config.yaml
parallel_block: false
lr_head: 0.00921
decay_shape: "linear"
Each number is 500 + 40 x the weight over its row's rms, rounded and kept within 0 to 999. Layers, rows and columns count from 0. Numbers have three digits each. The size before them is the row's rms in percent of the matrix's.

# layer 4 attention output, 320x320, rms 0.166, rows 35-207, columns 80-159
100:514517498532491467474487559487536447564553520465462452503457500532460538550561565479520564477499525436447584585509427508384524601420422487556498466537487496470482476495474507512486447502504504508486500476505495510532503515537542455472438468
093:487478466522519521565563475396587475495439440531549434483417441561462512543516507421473550474533522542501436423478445403538494466479588494447453572509479503529549473560516500513443430502461570474526507549467503477519490513512479543497476508
092:516594497527457484435522522446502475483582426587515430507424443467467417483552522488534473474510492493456505452524537503508512541474531488505484482468469544519565500561444443454515513482563475559467526489578503542499408498430477501507534482
103:497494462568508527557501534540446463545485530441487503522496570492516499507472491504499540482442509469471497444523413585581448472509504530514468481521473482457534554521524453504543495489449518397506527507494460532506532528482546549511545489
098:514492425507499456550596495527471548508565496545375501402520512463495458508531508498408524480417494379494459480556571531447494530533423501498432453494479447443485521456543498495522504489511480553490460473514485514456534476534461490433476499
095:500493468510559426520456419517462482468560453509570466497490461475559547499492595496491482548475556459485454529544503555512511460506431513514498490457499522466540483471442503513533514421594536509475550496525502535483487492472518462472496494
103:512519490519419567470598530516517567441498539567481505510541503524397492523498408553480461528582514455456483468534471503494499534510511519481500501484493470493565542530496451466537450534470467419516489556518435483491573501499493505558484515
102:454522472496501493578466521454463375464511496505445552503506498546510558549494565469549402555481489476445433428467478528476422498485504507470498485501488532524500494531534477528499480499510620520505467524542489490521528599494499528506557478
100:454510564504483537506556517388456477575496492464503474451420486544522457554497502529456486549480561501602432532443436561450426483508479517489418464553483512511489473514515552530466497481539439572521462514476571510472467468504510444447489495
102:598524492521584490508492461469485466524516568502501544593414448450487511535517474440481477487403404580507519537516533483541498594517497564561454493518484531532527527403465493510537547477459467417446533485442534438449531532533487524429501513
102:515518433486513508475570519447447433477550409475512461474583510530568473413407502553485471537572466487536539498431486583580509430493468536494471538506523546481494554541462492525521473524496514482506519498540503487510488465517543501426572554
102:493494543436474568501461510499516432485518520454571516545525509473435463435537474453491437528421493431482538465577527524474487444443486466518490470530506520476589507471552496480534522480477542428521418488513578457480502510505475581472498549
104:499456453570453434535436472516475369468472472542471485412510487565507457545540399479462477420527587508542552515580488517507445579425476520544491590500548515513502553512501499531497419484448532476508517504498565487505478441441444527476525557
100:529461573531517518393465530527534562426498518467529592473444510496488524435484461488412489474482545471572496506517530462453464522425549514519390474487468522503524473479463509520509479495461450566546502524483515496532530566492561506477480524
094:473503532452466505554538530482545524472485547412457554490477448472537534539494492480453523519590498541501503500468498518524448435461516485542505504503517575489554465493531598534525453554491476479587512452510569461477466465509544593484529552
103:492475473532409435499439531537476414410524578601556521435406552501492476492463402481488535523508480503505469543510501446497509542487487503539492544482481514464431534483519474553494537470521516511514579535471499466474533531535539531525526570
107:480453563532525545481521513434502531555459467524453441518468472497466487547530423460461571506521528572473550444484569538477495520558452391486484593532507494536527535470481478472497496535532444541494578534492410490540565473491510515477455493
107:513524476559491543479498538560507510506472509481493506525438509451506569515518463460501571515409482467498456452454531522515487387475541494546526485529552489529450482567476568501506551535453479528469529492555481536474485504506550426479492495
099:479502464523514554505485535502548505364538492465534499467537477443487428572522496471458552511521414489508492595449567506477450545536504436536447531545522549517433545457473551479525496496521476491466509558444434443501427572456487467516511490
098:539534509528441481470500524458483521475486519488451495467502490509491582533459541453512527534508477515478521483499472439600414434496476490511474480522542506545478514538491489418467517555556463426468371477529506514499472459517447521459489446
098:583558505540470540544446481548472537528449505451569484512528553465590488437459538457503555529510540492451536460499465477485502415511477490609480453495537471508489550538483496492497502532469452495511536535568496485453480518462456439504543481
099:470532515555418479465468454462555473509568553525560492482508489579519523528496460490478486462522569508549492611562493511541494455477466546486463532504546538527408488508535492474523566526415458504476428468553490489499516538468515512444539498
095:510595555467527541534559483469452503497498511439532509536550528458453562451559485462539522532554489473579472510471517529551432534469547546474513506569449479497489525577506464429504524551450508530479545435560451500498471520478412475448465492
092:511547589503512563539472402462481421528594513538506526516521467585559510485519476596516488431495503520477488503488515507473527574493487516532474520509462535486566526519497434531552498518475575418568524455521468505508561506518499458537484502
102:457475489500556486443517512500577428561475417486459461466452503505468506503501473497419449584395498618487501496597500487554499445502530538455509480530451509472491535546505478494510497554514460505454498492494566498485486444489475482433450446
104:511511500500435501512475522579507451517392534622493545511530491530496485501542499545444582553499520508570454505473546524493447391503401524375486528462515474481411508499452510429495484520468442504460485457484500482541479496498484486538511498
102:508568537584460433475473515459498532434481515490460475508583564466501486498443492474506570462382455532482479468517500416488500440497515535540460503512488535491444575531478486488474516548511455568389520519509471468527516518491539529493507552
112:522537520491427527473486511492475578473450475464539462498579446481487469518517567428510489499500554490560516506479475462456519508499440432563540527498500494545407484533403506488529552524457422546543550495489502490393455526589541484404513491
096:495532495513506543493536557497493457434564528564585509407446466438422463548494441505514529556506541521417522491489514541462469582544466466516506473560425518488551525508475522488473451551506492500610491431497480470508534583510514426574512434
100:533521459453590457511528513595491556471498514429484549521520527568442556632462450545432503498553487530553549523491513550585536474491510467420522462496521500470494439496572453500503497506531523489530499436461484430483490538442512527446461500
107:462558567509529456480577487495435506590501526463481493492395481559468468532573476472508471528464518571567536441565519572464525436549557469483610501526492548518556558586539520542502470494523524476468489518507514532430495499500477549477456518
098:425514473471527524502530499491415460597520475520497533500482540476423497499504462552510478494487524518511521487563427445532446498481492466470451438442505502483439494474456491534546496524531483496446500470535445485478510535490491564499493463
103:605526494354466522475525469424509478576509472436484517496494553515424528564492542487467461484529443466539544409516469504498485436468487548511482517431532501437492540531469504550490474463478471481603514469514551510514496553512479470519514447
108:497608459450473508485462555516489438476534504445444541470499529397481529508525566527509500573477505441500464560501499498528463489530481444502520492483473468520537505526516463440476489518469416493580470502535535469495552488446568511500546494
099:490479490513451545544400513523551555447497561512468442514577451498501511481497441544500483546486510437487557456497556497494566455488423435515508503455515548448536574538524472485509516485498500476492499446493513523509516529493546551550567537
107:498455470543496533513458524450551527444475589512490406491464503473546482518506514532512481537448417536446584494436547561512517586510504502409434519536499460593422548478493537506488572502502541537561531492494497557556523517526499508468504538
092:525550516487458434518565458478590499482488519512447493521498478498532491482550514457503506531571502361439510489460508488487530487529567490522492480441479474508471483472522456446547493501511427480503524480467549459491490487490543533441526509
098:451510480480534447496472524430512511587439531482496542403534558554544495473484441484561460532534524502494543554487512523487544529606475504564534548509497517486556487463489542489519507483488556493463557473511506518507535472469491527492516508
101:432516514525503617505509496453476532511513469483533618489533382553596458467532530542492453456512582484562536516538447529511487482500510551431489497518526498526399511473393415506542511492509529571497561476510522500508538545537522527511565528
101:582446517459526471525474525414531451430504481507541454410588465448429443482539518583450489504447525496535427479534462598481499468465440454489467468493514496464460509427471441520481559485534519471472532477528463531459515501464499436441469515
094:553477488513465484446532546500504489516547514477522492482571454441506491473536516472481540529461572566553582516418505510545484568490502552421445474411474466524511521567490530550525595460500429457411504514563529462538474486548528491487447501
096:527461533540474462508525538407551500425460452595552523470487474487482493450472428529497473506520490495477495402533451521484507458570538562476448501493549538515529430597469403493492464463547521464468514548443487475480525516528519420509522493
097:416513586509489471454489474440540542476489456575469593519511522527555461494472454444516414411595507494584524552449454453551505496490525542500476563466539527496496491506446501481546527441501447532491478545485539458497505538506509523487540454
101:437486462435471577424428553530513502519513569462523466527506533521507460449500441578496635531528502472526498457473433487544403526509540459508546522473497553511564526556515530480458433463521454485501499515542520534478602487446469480522515495
103:525463499515486477466487443548477512551538439383505474438471487422478548501526483495529473523564416586551480529526491438488428573560471458447520559469493475490471570481524465472493540532485535561535545443467496493503476546541554480480467579
102:418492569496484602575541539435452535503506451512442494505440558549504459496475570571484428528470511476547499463490532478426516463483481484486456473517455460478503495452452504400461488498466538575505510468494532476567471464507525508523521425
100:526464534496536507575409517503496529554479499460485462454504490519489538442534505519516493448486549505507534489457450573526541527553505513468574500511477551556469566490510534517453556554417494517525540447481459497513525484462514471573471457
104:563522536557460574547513442461535575440451501511601460444471523578458567520498501476432524547551562456533472546585503437548517498476519557534499542546496495520492483498458554470426575510510474530471529578506484473506470527534515492497502521
101:523556490521494521519480495454534519543457478549470574496475560507486504511545558555534500515509394464558452511528463441435464567403549499401531490517528481485428440482541516504486448488488471462427492436459515453419452468504493490471468532
092:436516527489550459495504430540502497446472479511427460530493499525491461479540463470507489462517460512521481551414424437472495465450560511421531489488469531582482512526516490509513504480458501512451495475496462538508501499537447482471523522
095:532528517469515468576450453501439553542565411461504492474472505526534501485476485528464566481499501541524481524548501444458570559465522555537456485460470508432584541496498473528501444485427499574459474506513548512539501535535443547510492438
092:457483468508452522563458534563516566496497459457448526507501535432520571451556463470525512533581469484485522489533456573523470505489542446462506470457566495482541524479467485495440546471496560482466532452499518495536574483495496502513525524
091:553516572503532526425450492468515490500532521540473367529484487523484558467454498429452527548476479465553495439464387507526521489408500484503551533479510533456529542514451477554451509531453511492412499498485500471564411549510506447461494528
104:459392520461531500553502541455483587534584465573467543517441570524549521440438524466487491540489461556496515465450565462469536528549440517447571530411468528482522454472538474518506491485458460555495432501513506451527501476451526517543553506
101:497523443482530537491525514479490501533474533544509522500520503520487465506554551472526505444495512564537446485470534467477517515528547570524604526495547472506497475526527550565449545487540471540509484427553544498540488489516513534543468472
091:540486500497532536477491486524548456564506499563474496473533596525483504459492510500467537477471467487486426458557500455554484539438507538618496540500485482498513558479545520553506506481499529487542447489456513488475508523507457521554443476
095:513529464465478485471487477525421545458479494542482608529446444486493491467507517518572476544459500505523469525489521499493479519525537492563476500452474473503516494517540482486581496477509571537481535417528487534461470467455489510490497513
096:390443534457509510514532493542491521542484525467548444562533449466495546494538501447529466556431406497444455508381479452551479419421491528527435530493504433488507490526467493504483478470539445508433534484496506522548519490494567467548491543
092:529537452541514508542445398562477644488510554438473535503505501533522456476530498516488538441559549485504519521444515460481497548585560494461574488465487513533515412509524487408453497458476469463532457546532468467520479519445465531517494511
106:475479563528501493440537482448430555428467483447483498504474528516489446460449447545472474542480445528458479477463533565550502479490519548482400504506525510481546479518562497502450519494521471492549520533527463499558540474463504488519509470
103:507468554430522572467499454506501522493483437515408548423477522411569515534511533579524527434535524533466449481481397547511413467571463523547538474477531537499522500530505475559522466520542517483523458523534436488453524512515503503500491524
093:462501496490541493499461446465491518434544413534521501516499512561560501484415529635550484390536401511472460407508468423533500496514450536501489503521543521490523412526538528511533452540508532488535487491568449501516480460498523464500517498
104:505493512427427524460544528537531499501502552519482504535520575513472495491426476456521542492616473560532500512572468511396446555581452467551374457512455465486495483517496429576459566473488490494470440581506509487488467512536507492489451506
101:455459480557553555419484443517453507429548527553389483405515483512443510427584443538473500427488522455406499525395478459569504430557488521470511504520490460475507517500596494550518529463543477491550435525480492534488473468565556464508420467
098:510476486445515605446485489536482494467601468462496555498539455468491559512465500456501491532415494515530526518470561489451527602505466464476508501532606461517543482514458511434454556516495491531492454484526547475439522489522478485523493525
110:563508453520497461551532513538525443543496458599568446509469549474487506476503499479471451432410434462530593505483552526408453524515442511479432521565439502487491506531506557510526528507493516535462534500533549518497492555540499521465459453
095:455489549524499535525504538489456526538491535474439509501558499473504530466558496502480529569496546443397477459454550563534458585486473509486544516588533527523497468542442507511492486420483490542518579482477507446492557450456481455528479546
103:495517478479461486441543583516451571584534533457586478489431515532522460480439497473447467523589531536537501415539502499442584496579516464456585453462462484485512519490554435482524503452509514524487528488564500449496495537501466587420495516
105:493495550467475540519491488525497537451513479410534433557544539534557515511491523601456543471531550562522519497468555523500467448440562472446538488556503481503439473434564510498500538515565547446479492511456444530506460484530474607463508544
102:496452589532542554568483478574476513505528427501412544504453533488491511498443495474503500490432472488559527503451558496490511504424502561491566455471537476482491549470520473506553506468489485460524449442460494507531533451504508494539458512
105:536468500503460502397459582445492526477502455436558435450464519567600567386522482487517533523433523556491480519483496455452519480422529473501470523492533515502511423451533474548531523511492498520457471511478434539515477471515472516489474484
089:460537601600562507534471510410477519464494435519433482516462496509448497486453540571544528569459434451530519493490402466433453540529495500481441479493483496501473473534525469515482523479530506486521563401496430513508426510494539548547523485
101:492507447508630561465516479445516549557520528504477538511424499484542486476398555546482492565538519512457524494529449515477514419429482452540411534467505513483549461536552457506471517531495484540516412458498525497509549556519549491532514470
100:520601525437512548507551556512558464504525522420385545458448468530449557586519424518471462558573535468487492511451521522512486485522457506465450503509462522522505495488475514540438462476527480515555499468496476452531476562493486510501515515
101:480459414593547481551595474474451464552486478436481457391439442517509514538558528445448474550444588440474519540442484489498502490503435559510482580560513513509522546524467548485461465509491534450471527497516484502478478434515493484457468460
098:517434423481451511495533550455496497509435436412443493478496478507488517515493507550462559512492559542525442553537464542562532477439443506505442465495421496521427491566544510478448457523474487470535492529441437451499560550488516444494484533
118:488484471525475512466546508527497476398442469512527427497556518488443525497546543534525480413473498501442461463512390496511483477452540408452504506577463489557556519544539504521492475515560629506480578579491496511430516511444545571524503497
112:477515500516531534465503499565661550465385544550524500408524538586472507505498517426523493496503548545464512499516508468483530503434395452519494479550511485499470501501534523538483527528568531458528498453439511527508495554515489477509508486
100:521476555466529485580419510517422528501500445447463416535536540455453512511536551462509450471416538502477480542490487462435559450492520540454528503472507531499593482559469587458501442481477477487482528492493500487457484491483517511556447475
092:499492484481554507500510413437499481518571522504480526486495515522520549557498498596500526578554556502501540572573560532502446427526524450536560488517481463490526510505513476530519548465493466539577569527435487507507480528489495554489484471
099:413590468563474512502522469445497502445518504450492529569592489555522564531459496633528496474534511469526518506577563454481497533494489517521486507513460547496576463459483484517486516511487504521495515486503436522528538553477505514443438508
099:482497419502462510481510563480570573546548516541484479463630489498490595542510558485487555450476520404520483471442478446478514525567457539522608522495497556461455518496520503487505520463516536523516474484502474495506564488499501502548501455
098:552568511519444513503436522533505508496480501518509465577504462532503497552427423450551601509492489471429524489471502546455520472495424462547481503496471477497531502495550515580496499503489429490527523491477461516509497499478528489547480462
108:496444494516447564466501434516514486431523531527478556553526455484570482501514495549521446507527588532494476514480463464481577535448535539487504494508469570485467586558465527528536498450504515451488489495492452497573508499506459443446500492
110:556602447506557550430459481452454473462545522533556455436436556468496447532502511552566460412549488531467543505550521504565480462585510465491527504534480530492560527541554551511507460483458588462472439543527495549469505563505496527511479519
098:518526527478618496436571463467517485492466513560556496492477505457485530564487533491551490508445422415550436492457502567456510538490524572501479488492445467470497444484499488545509465502459500466537451545486504539474548575505559531483493563
097:541572476515470591528527515452424442512551463620487554482543488474485515451494531479509525490572468500522482444594519565513504499468419598539504559503503516441504495498569534445534435583494482454482459466597532507515482440483511459494523446
102:532558452490430434487475488528450534451561551525512486436563441479433533468479512529493498492402535521582558522547545548435517486516459468545533492453540506496493562568508465449481476566501468529510459483495532522381528441480499480502537479
101:456468525537466492508482492545544533468497502552436539531489503497464418443438541468450444511469589447434538550500488496525469501523539474441568514422567535472524466509467500443513550494472461551531561483443562510439515488500487492533493451
103:529526544513489524549547411555517444571490486519622539479489427487531465458454552518544526589508478514426508506497486602478441528498545544415583495534502462561552487490569464475507459506468482542484516483496539521533515509524492455468503533
094:475540486511481475493494450514470483509468486541598518543507449526515489568470432481593514481513467528587511476560501489461438568462491472426397532487490489462488494460450480468483487486503519466455464487551519529511564511483515495424522502
116:454505556557474525422507469542469471549528507502423527496461492458600599507498525481578452482507464496465475484418469420508412452559461458424537416529540528502448469542499478490490505531446493501511519517464522530528410480497557534519534501
100:547561541461485561525475497532594513530525501483548469477479528486472496442489406491501502508485408530429516466506541524395547514520514529573520510536460465506454548523501533465532525517497531527532471493509474468480469543435512503540515509
097:500481475538408484528512549505590478511518524441391489551473509469505471463459511495421499529489477380492422488552440535470614415529484491561494484457505523517424481539515448543564438462516429544457571507583498541509478563522493423505460493
096:489549485479496458439542489453499486532427550565518535482603469520528530592505470507576449495486559516509466529466498512480506467554469522387502491529509502508493491457507564552445463529508549566525503456494532510550516536503524511492530427
102:507511532448513529441403518562567529589530465564569437438440564564460522476537508528486502503422471523461467439471476487600469558432520499535539535554500501537549494490474439554486489526453552456490494446499566495501482519516510435497522488
099:490524457523516542545476509476462541480470516524525489474502463539538448446426550442527420457499516499531520359503549485439517495529534456478538480545467482542508534489477477540515480483476590510543546537569517450473484516500549516500455518
108:507479542455422514469455456446503494475432508531484513485517546488434456558593516457520413521537519479550553529478471483433521481522473567465548510491569490436467562481458522548501534510443548470457484470524504521510514485477571514466509493
096:553487513454484519524519562518529518563555556514524431458458476515479446488488507444522400527448532493491595481526559556469516424486449503461473452557527509529514469487497509580555511531511573489572387492467510469474535446504506473431479505
088:469566600572605483512494609493504488446427509500542500569568540499556501422519410496585454485519496584467567496567552451454499492429516473516481467536463463541479454459479506524471518481534515477495479481509524563534461514529424480498507494
108:508513511533507474464385447550485475459512448533519417520403485575493518474494517505519513519536532542532500455527420451456433473464576451554472561539471498550473400413481541471430525502481486479506507442497481510524505493465480456540481524
097:473466570566479490512469484553489533502452524467445495471494489482450496473523556529476512474534478500414503507445501529563513630479578569444458474488543529485513462491509475502522520514470450449533527507432543457517468480496502495513494536
100:455473533471524469523496502558559550516476507568579469527521515476445506535477514441500448456534546437586461547429466546531510440601458529509544518491508473529409533525454537442466452549451482478497507509499446513458545512555556469446557417
092:475505497495510464474517507567476546485537413491526557481541546536584590539487474504551563527427472428481504545519555429509497555452499608462467496503553453457572493534520525532483547491465466566536456504519454466543553514459491547467467555
095:607561529581527445460521493483525559513477473511509466542541447541597612491521433576479423509532474550502550513564537449554478538483530485536427476517604441458518422468481480531483457535517498456497457470527461417535482511502481533515577547
102:528451428462560422549552544575473489492546462450496571470485517492443466532471512599446465534551447520479552480518466516595424558454471429532470513470505502466541448514409490496418459501550514514518452533441470466465515463441500522522552508
095:484466544461430491494455379577492527535489491539524547512567525512470552467474520514523525497476596439480498491454508549547421451487534471444511518512455600503518536498454455449496480517518534538530518420537528494496501473449442508521549471
094:488542511512510501440533529477488484575480565463545490521473389460493489555507497438479516584466476489494502501432504547493549456458508446540503508484497458551473467448462508559553466544578511458495512524555480536493476540507523536509439532
103:476522418521424536506490437542508494446526505506574507514498584425573452514534460489485485415520509453463474472439515520510393509436440555574436548458530469506559511533528557517531486464518533507491478507465429510500487482465498493451525477
101:514510620528456539503549530547507453437537538467411457510519525539467432505470403518486482452455506478463507496538526547514567516552497490486531513507478503465525472496540455448504466458547507464581491507482398562488463533518522480501492516
110:555521415457434535508429513474397552526455545516474548439502565535448563450556537504480534514490403554511548509463491479456406561538510493497513499448546458508456508481508536427531622519500453529525552502546526457507473517533519478442529535
105:574426488493439506499475493454483537440528477503502357457509424508520503429526546531464443505470569534487542553501473456452526469561475516512449458435563559441471530511462497472484483491508479492444502530558495465416512530550461481483551476
095:538504484506480447485504489501496550543508482560485569554533389546502479459412549496447427524478479554442484465474483415584399516513463463553483485527536550509430530481577478501478555519470526500496501550470498512538480483485506474495513497
101:576498504540489482565518443498491401551415469526509474502568496565444561484539505545461519534524548460569429575532451501473451532573516512476510456507508486532458512533625474461468478522522441492511501446553531406504544542431488450531484534
102:580445539481514598512522491485496457580506492520496539552516488529526494463546527510484499548506419597472553458408439526440492436442487434538420432541513550506531503497482527485472535522528460536509503532482558463485458495463483466480518504
090:444497546484544504479432510435433477474569572450566432559518439481550506511518470495481483547549563511562469485515520501439518488518436471480567504496524478514518494488536506459565503512465535517464411497455458491505524471431487475442566528
099:553483544572462461491509561531478442516448578518480384459472533497469514562518487464513474583528458587523440490457487466399497597516564593506540478461561481459517491461561437562495449540500431446416516472533492487470479482501497540508524561
099:488514565511531469577479534534534506467517460630532513429539503541507508579441464438495508491504421528530475510379473491511480443524550488501496478506432447521507506514494552500466504550490526489524457507513458474522502468439525529562504564
100:489625521500526486531427551502570525517539548457549475490516506571519507475490517511501453603507457442469553470593528490526502521424573463521464555496539484543457454461508507516519498433524559432520461450463513527473540461489496455501524507
107:467572542541545464570501488534515462582498589525610475507540489510476428460433411505511489422548504536561509531499442477568498472527385450492444538512521503529541512556512507503491469530478469419526491496502488523510475573494508471518442480
105:526480539523583495443443503505525473453416505501503483599449519522472490503550496463550487518528443485495481532484513553467540501580445481495490568488518467558523438440518539531527485512521535462403497451501546483545467491536470509555510468
101:572450477478520567573499469474471494505538475578461574524552502582499467450537480515560450501469583533431507528435509566500489567470552511494515565561524537557503559454564467488514503558545441494457474444471484468433495500481511424518490501
107:471417490473422512455455501629463502560540434500461500497488455395539521536506461524511401388467545480496449551469494465494531462403494480481511492533503459481546536533493569492527555487500502486499491478511505501540536464520503492513522455
097:553551493478467474454518462546479449474511557512556507567477485514551528521537530580451533519479512548513437501504521509539541507434546477468529492555496459492476487472524540544525515421505513497496493463561601478544471476518447448433532512
104:432484572514498522472525457571430591438537502499568528583478503550456527559491389457531480396532486496421517484550488519529517493635458520484467575504448496491547523491491467502459532494493558477495472511506433548527464521511493507506524461
101:488551599589476490494505444544472475546575517474433433462524458530486450551441513497450514474511510486462496512479482523432452539549514476471473514452461493493538534518506462512561504445512514517531516525564533493499533487470524532432522470
103:566539470491511589470475484420449564564521610475447501478461507438547574560502485483492425458372443439532482505506529624439445513499511537527596509511476503417531543477527494491546460516507426467471484518516520512498482505545522502501461471
093:446480512565507542465540511497482469515486476461505497498467500532554499454440503489496449617520473430523530465477502469441500525599500519440391476540497453421457567524438480490464463520466524544492532475441567515513498497497488493530429533
096:485460526416500459544574512491461570506527508531433440411540466497479520476467562484490571433503506484486493580495519482533503504518531432508535499485494477486529518529496473487530491449515528473566413456505557493472512498555544554498496497
093:469585547571455402450530518444518542482445557535497567514419559463517499474451495406561490505530518519513431553436486548441457517523638511529525451523493454505496484533562489551474494471475505515506551529506493517509551535519466505552498486
095:442505523522542486586559437523500474500492494462503478519481498540598539507535462539488492517497539445540473513551492551406567585561513538473503509521530500501545443530480538471498452564519504430558512566501473537488567489544478503512546527
101:461455478498600511464515467532552434563509448419492535485491454483505548472500581428492461488555463567397479556453498440478567537527442475522490498503537488516535468496465552507482542497500548511525469524554504500500466466542476554537455495
097:559459501491564546510444454452507519521456551535528463496463517499543509471546479566483498485424529494485504511514441566470492550556506395489649554505458552479515440447474568519548487510462477507565463515436514517497485522499499452516442518
108:516512564543581449541476508519481437404513522534442488550569463465446484589498525523492531591588479528472487500370511589518486521410589462521488478432537527528528585475565459485498462510490523493478497503485518455563492530517545548535538498
100:497491405522527462476494431488512466449398429561526509529510526517563455506572557577478514546544443528393516492421554458524537467499490495469467526525519469474473471494527499562495537511473443511489538537525471514477520549526487536553502530
101:462583498568480502515431489464466421534463441502515437451482451531547468528482486452493576483496552452419443510480531533506396483438465487488548558534511581481461503514557550482538470519509493416461478444454485546549418558500466567567447482
098:480538428480494483474473539450555541545572463554624502540448473570486475478518547473529517450461454499505489491469632535476434531546377534488520465521460457483450511447506444521487512455527523503528454513480551486502524555527500491448507543
105:466499526519481521506449533418546548536469522490523517519474433535535478471588531526542582415440511493519417543547591450460454381516569440484520528540503514430469437461468498475566521472518470497518511475467485502546526563522447479498544503
099:460429492546509427460487456527519503524531525468549512524509507503483483527490485507568504438501519548551511489536534541516483514518526615413487505402511493530495415501504508497508570432503520567451509517501477465425591550551514497477448494
099:516460454476477412523523525540554480425417444461455461481562528412470516499504433461497467658507493503508452487496497473495574510516513450442564472469479509490441460492494495514515534482508494448549521510454481508455552459539497495481488484
104:431482583512527496499459472492571473599463537483531546538629477435482449478527484554522489444492560496543497439447484500498495458535511487473480522456521491525490503496495521546509496480576533514500559492484471514530527472499491533523501484
099:515491572459544484555487432467465550565464489504563506512540502454484549489520538536512469422485527476446519555504471509450511488512494505494505493474434611532467486475528494474495497520506530497531475417501515488530501513500518487500492454
088:515551482569407497448512482455523466503436528503514451561410505474483388563508525465516493585538544455536527525481505444528466542539526485565505541521553529558469457430561473521468498482544483472521427504451497501494582455479418504465526481
097:470451462503555558460432496481518542517590428529501483454530514486466418446520512507455541522482412433485563490486487535584496448477459451487518474474477502464509474470530527568502515505538530430483466483529495446495393604446523431517476489
091:474523503499490457559541514558519465497494593492478490536464560456458447594512508507515539408470506555493450471443456536457584480539463486485542525505533468486470520463491549501509504487546481489479495493509529492515514501569546531471494485
096:535513511520612511467463477439513515537575510498475553513503483450568482486447520547477522484467473460495457539604492476538569482493505388549577474523495576500512490447488550555477498472494495571564487529503524476531409494500463543530525459
104:474489510481467532475526560493493501373523515514552482472480436398513517481578569544474511402487578482454493509438534581495549512521498421501579420565537489476515479442505442488516514454513449519535553503572505522469527491478466490536524474
092:569489514497487579354473504497502514508471482514444489433398469472458447515480487471559547523436511528483455517542552446448550587411514496545468456519525501464511529502416481527536473502470529519465551513552486531470502516536494446482550460
104:462493555491525456546472469470474458541517481501460493527528449537489459506502443455585473427525464468462472480540486400493460560517527522523567488494484443508526471444505512524478476513517508501518604466521438484509548530561507479501505555
092:382464402496476458455526485493508474513625484531478522423542480494464428490451557538528511460411515443583452538468472430490447567533407495506533494469472533539481489489470522517453481491541497449488454488505564460535487445495552551459515505
103:500465443472488560547583537419478461503429482467488458517472549554445495441506460474562450562503460415499396530458482506536462464565527461522556489488481467457530545542545476415525485443482458535532543490475462511519552506514562526508544445
096:484510425477535411543538482445513448481510513485487553406526531502512468485458506514541499489520456484559458484440462526452492499481444437539540496460486518526505531507447503522508505541512567533461492498465551498497471486444544499511436504
104:568486500534519482506502537539469474496538415475474511558547533498537483471505512564558483501541433512520612417535530490499459517528459466531459517512523463458564419481524493519528441481486493518524525604479543465501504486505535557463484531
103:567427466459559464533516493423452486526480520529445475475489568489561558467530501540468570432478460536446447465498481471563482574481500542449496482522463541519541495521538523464501457449506544527469526547530484497510489499542573506525518567
094:534469507486521465439554481508527462483551432564510535552540462485484386493406490444529477497526529506576429513418546462519518524549527461451503491529494503570546538497495542444526402507492490512477498490444475488568576452484528439469569479
094:491481426513464563475518586481519526519540475478500456534520431515512479477534582494483482512507493452538497530471494478524643512538468457536456447503546549538504585459508552519488522500485524546518530509489544513570460430473425549463490562
095:453461487558467495429552546508469450463491461497531471538493444512438428465455464559515525508551478566507500534505553496497521427483510454479614487510534482479498547421537486477480429469546462541485498452463495584541462507558511504513534479
104:481506386440488485527539468524464482501478480473483474486446495567523552489464478405442507418535527456497480514497578534463510497527475537471502484489579471505508497429489509477508541508501477458515483503511501530535482538508514535465569547
110:524463529487474503541461503517448542515506570542472551501583469567540496526476473540553503508463482535549513547393496584542544526459382553508510570552577426482435523589502464466496510411463497520528467551500455524454477455470448485532491532
103:471484561439458539603532491528468439527492489505488482442535542523415440503484424432491546563450533498500447527499491450468490400490548518538516476531494451487464516523515472471508512509492589460497532544535504542564534516560499531478464466
100:554450520456456500420498489502536461482480461517537504518427526453484465400512493526506536490368543517502458482394465475544522508474544488481516468493442441445470527494454519524499504515553554577483466533538458446437507481492505535521479506
100:468548438490515458384485541479464527490536533506469486429407524511506449467392514464472482457450542520441517493517519483562461517430488458523485461506438512507473481465480498490497474505530472468511513526526554437504462519532573548463526527
095:517493466566454485527504498456552527495517506532510550552530509521520557565476534533514469461474458509486509454548509559510539507482534544541512539513529443557512506524428543536503495473468445499511457549398505478534572432542460506546403557
105:529465425463521439516518533495504473439426403504527570467516501523555539480468484475534463491421533445386490414493563488515540516462483472440564573509440492469479496489523561503454510497432558477523545473493499518485501487520573554562530484
099:481513535572574533523457489454498558445456554486528550550512468539544507518502467389523482509504516455600568460512442495517506494561632598592516561542528517527506547503531461462449498502485487530515551542477480497467530483519515452490421488
099:436549488554481505421493511436445551516478535495484523487530454522521529487518513487534540476459514551484512534574564527540448415508535529562440481480406480484491489519514485479483498541533494516528531486522446484499451576489483550507512523
095:579472462529513462489513491493492468530460515457424462542539457456492598506498465480447555478471487532620540522547547527471498423490503442572532452484444478554516476514490493553475572459490496470470475519506524515480509427489501471495462578
101:538547421514499431536516540551461509494471451502489498443441494386526438500522499409478513447450517456477421555475425463484574514466549517437557507497526544486531443481520558454468517491491478558480556553501559492549437471524511481481505445
092:605499451475508417502515533526592487494389537415457512536518535452528493491527496510549518544506496561417589474518475530515539497542478519528510499507448492572453508496585432547493544443524549497506591483538495466537482485481418532522487525
100:558498483482564371468553433435548552470493526626439472471473520526462507478439461566448532518486488578471493540527499490510476469479568538469502475441472426497470513506465536536473470524442471525482558494439516490527526533469480448549483492
104:406484529508568483511497496508492462503581566447451424444561488549446452457429423514545505512580513458497486477487547542489536531460526505506519496474422504477478479524537495555508523550520520432547460547468499545472498564521514533540522509
094:605496507463551483532434496552527520571486484573517521575560549524483515501458519543512467563401494467491433513462481529442557489447570510497497502547490533516507401517484435478530479490462492573560524524483539467499460434536528480502546475
104:533482525471525547411507464518437539435506448438511554493519396459456474512440552428573562487479470508537475581558519525436504557520407543553544418536550507472432527464479463478460522441530461554498507471546519526422509557518509490530474553